Each number is 128 + 32 x the weight over its row's rms, rounded and kept within 0 to 255. Layers, rows and columns count from 0. Numbers have three digits each. The size before them is the row's rms in percent of the matrix's.

# layer 3 MLP up, 768x192, rms 0.0721, rows 411-432, columns 64-127
098:124080215102142127099119136175122130121200120107144122155136193103092140110098122135116100140103150137111202127174074111136127124116189131141107178108103116090173166145103145155166112089110143
101:107110114175132157132122138121179113137149107184075136089064114158132155118097142111134167175136092098144188174163138146124105124131095133068088148085162072106140166132126161177131156105105106
103:144107149153136180127104121158082113102192102091171071114131134153161120122087134184130180147104123104177155179117174220137122122228132122125126095122181095138111136144150163191077115161096165
100:126099175193115101040155166082119111174100146131058102128100090134156089105152117189107156142101093135114108161108103149145158108183120114120107099174166072098113171114126113078139225159137174
100:104129145122045099174128150174115143040184165186097149103136118120175161137135120147110097116142104132124086096200086131132130127130132159132135089053153156105179139147138152166098139176132177
108:115131148167149144127177153136138128115056202149153153159135164123128131154166150134112124159146146085114102088135147167127114134219073178133105088097202127131119101156161092155163168193125152
097:145128148162136146159158116147094113095136158143108138154160154150124122125125103158049143141112144096127126135100116074126073148159166118158116084112145120096138173150131212080124092162064116
112:057129129151155182064150160150087135115120162186120118141183120183194145102101166149136121135154176098193088214151162123090123115124148181131102152159160101112123172172109119125100136149107099
108:172112091136131129088165137088140076168183108145095164095144180150155114118147120190087112095074142153076180115138196114076159111099132147147177063143115139094160125140071095129132157110113151
100:065062110152123213123103145164162137142149111136137179149076103151118155108144111136117149143109105148050089156115127189138066121183086151117153140119227118158162200189130160153125211113197097
099:196133117165058059097162100083059110106117100165117148143100099114127103116157134142088127137096115124112156104131072087135070139111155115077124097125132121098125148156088163105075133093078120
100:134115122082107111153091126194077072103095144134129126085101168134169131146130143204113078105118202112117153100187128110125110110097190140157170097088133100125161181108175106145142142162103135
103:160113104196064125055165157072111156113131185177124113108131117102143154118139066136166077081141122126105085124116101128104150127172060130110128113107166168108145185164118112140089117133130116
103:229125114142111082130094119173121141113135155126186148177095100137188198090159124101121102117134153100133110098158154083129068095052104128183129092047139124063136091119049129161118178112104136
100:142068179060124121117140096173121124129158063133164071143114170164145135123108063192116091142143112119149125164177119148141124132111171161132115110112146084145192135103111190102124144142133098
106:168139132118090124121187145116088111123186079155150109131123059181171149079107168136108142116102095094210128172065113149126110134148161162180091097140125153097048101160108123116043162123100114
103:136166110104097110138152133092115112109164129112072142154136075164082122128104158158101189152140187068131145212148143166132124123135157126144172162117086090129129129109136168088076151092111148
096:159051085087112113121153155119103119194132141158077139073176144102107158122106106147128079075137097110105123129118162144139137137165096149151129137155132139083149104133165171124114151161179104
102:093141181068107131123184167161106110166159113172081165123116120147109189125119071153122112135157161125186107083180108161124070096132138182194135147101151091110094169166173120145118118173143153
093:200112152117181139100131220152105089126131095123124158094150166157158168108143202118141105121204133158075155109182043057123123129161113158118105158152117090070170120135133168178163122122171118
105:195119090110147100111124083149126116155117117134110090140127138114176116074145127132161100095191060109151123152183098138131139100135085171104133105095159195097123180146107168181189095089109117
099:132159121096094085126108179128111090108175166151142122105151117094123151132096167135148157143125143132101117177112155131123165127136119172188121046108108148096091134203104135134114118153118174
# layer 3 MLP down (transposed), 768x192, rms 0.0616, rows 411-431, columns 64-127
097:153123178166091114165190135085095161145123143138069131099171090103119111152152149112175157130115154140116110141159180141106136127167085144099194085144176098109114136072162139079142128142138129
102:132155164107148075140104182129086097153145145151118065158117133144131104092096148178126095139193141170139158101133133148133110091088191124218191100137111117141126135123101076153085153129183155
105:127157119062128116125182143138127127124149119061146149144100149113129145091043132075128085141116124125104146191052142080080142130173171096149111128053118171087100141139150179068104140120146168
105:090073130108122101186089129154098094081131115052180115085144141172141197201167141087117124149113120214143103105149123112157112180129151144143141109096124090106131132109135162131122150111086115
094:134099049083163137172098129159118105136158153091135143145103174129117141103113148141134125139075125149141081099162147078116155191146117106085122068128145155163200095125114124059131083155148106
106:176189092119073098082088084123129077141196140113120109148109104152136084087138103211154160163102208123128156173135110159105161131134132090099126166139067131127118141142106199024095160097113157
097:111131116085059145146084142089112102144133111151160070159150135122134143166133100117089160038102210118122120038086149127138155128072126128073146106149126172162135077177111142143082120160136075
120:121126150175134120132145144134122123118142132160183194095171118112098084047127038187095096052150141099058111118173142170144071092138118152152193133136068138135086125129118145107121151156102125
107:098091085121075115112139078157134218089119085198166145112164130129206177197149108116161137114106140115137113117127128138102176194175097092098099121102086134129151158120134175104104115114111128
101:143126130118125082158175175090099117158148117135099172106117165148138093111137133087108121199105139109123149183108125062101164147130201130080127147139091143025114175084127205077159080146102101
103:119159110128191178142120120151164066131136166159085153138126098111157090105105116156153133095158134147151106148145083170158209063086148176118167153170161105119105123076133099159128170122103135
095:151081140147098093127156159148146129179119154051110173064124098100152187117145165152126161114156138101144134158135139129113140113155110130136138111124105082135096137102129107149171158107166100
106:137082135115135157116174109152116023114119126133079041114134095140116067076113152092127107207080114090145141138141083108087132087113162107043101187116097068134136097127135137121197140135137125
104:073103132131134087156144105121133094150158137097131110138099160115121041122146086077131140148128141157170116120164114190145169093154145118128125144179151106144060157168206105126157120130132125
098:149170150138140125138077137109136146137074200161112128152173088119122187170191116115149126154170149046141118200137161094095100171106094070084117088141121130138129083165144120133190136155155101
106:022158145113137129121113111125094072124100122118124114142147173166143055127110096201090143095097160136098119138186113119152109118087191117072176188122191112138135110154105114121110094148147180
103:128149097098162075104117127118171166078043104086107131109098130107106111079122124108181160088101046155125067129167116129162150136145115139114137115140080156114059084166103145117095106179125136
092:170196192124164074189131165124115122150137128129174104145136082106133098112137119143159175164080191160095105183195050098107146193130155147095112112074165134060147114118105111094155120149129138
113:126158142166116137123070148127130039174195130139130128086117092106141104135099135164126125179128149129113113101147155100115150082134165182076127123100080092161076078169131141113126096172109109
094:131174135114107150180146097096186132121104162138133136166087057099095108103143108086129210142064154146134167135088142173172135095131118157146119145103150108141165128161066110171102170151117105
104:104128106106166139138115126159181069098124211131160131155095196113117084124108153150123087160130196151154090122148099105127106090122145146115123114142129072158137149073121205109080152100117167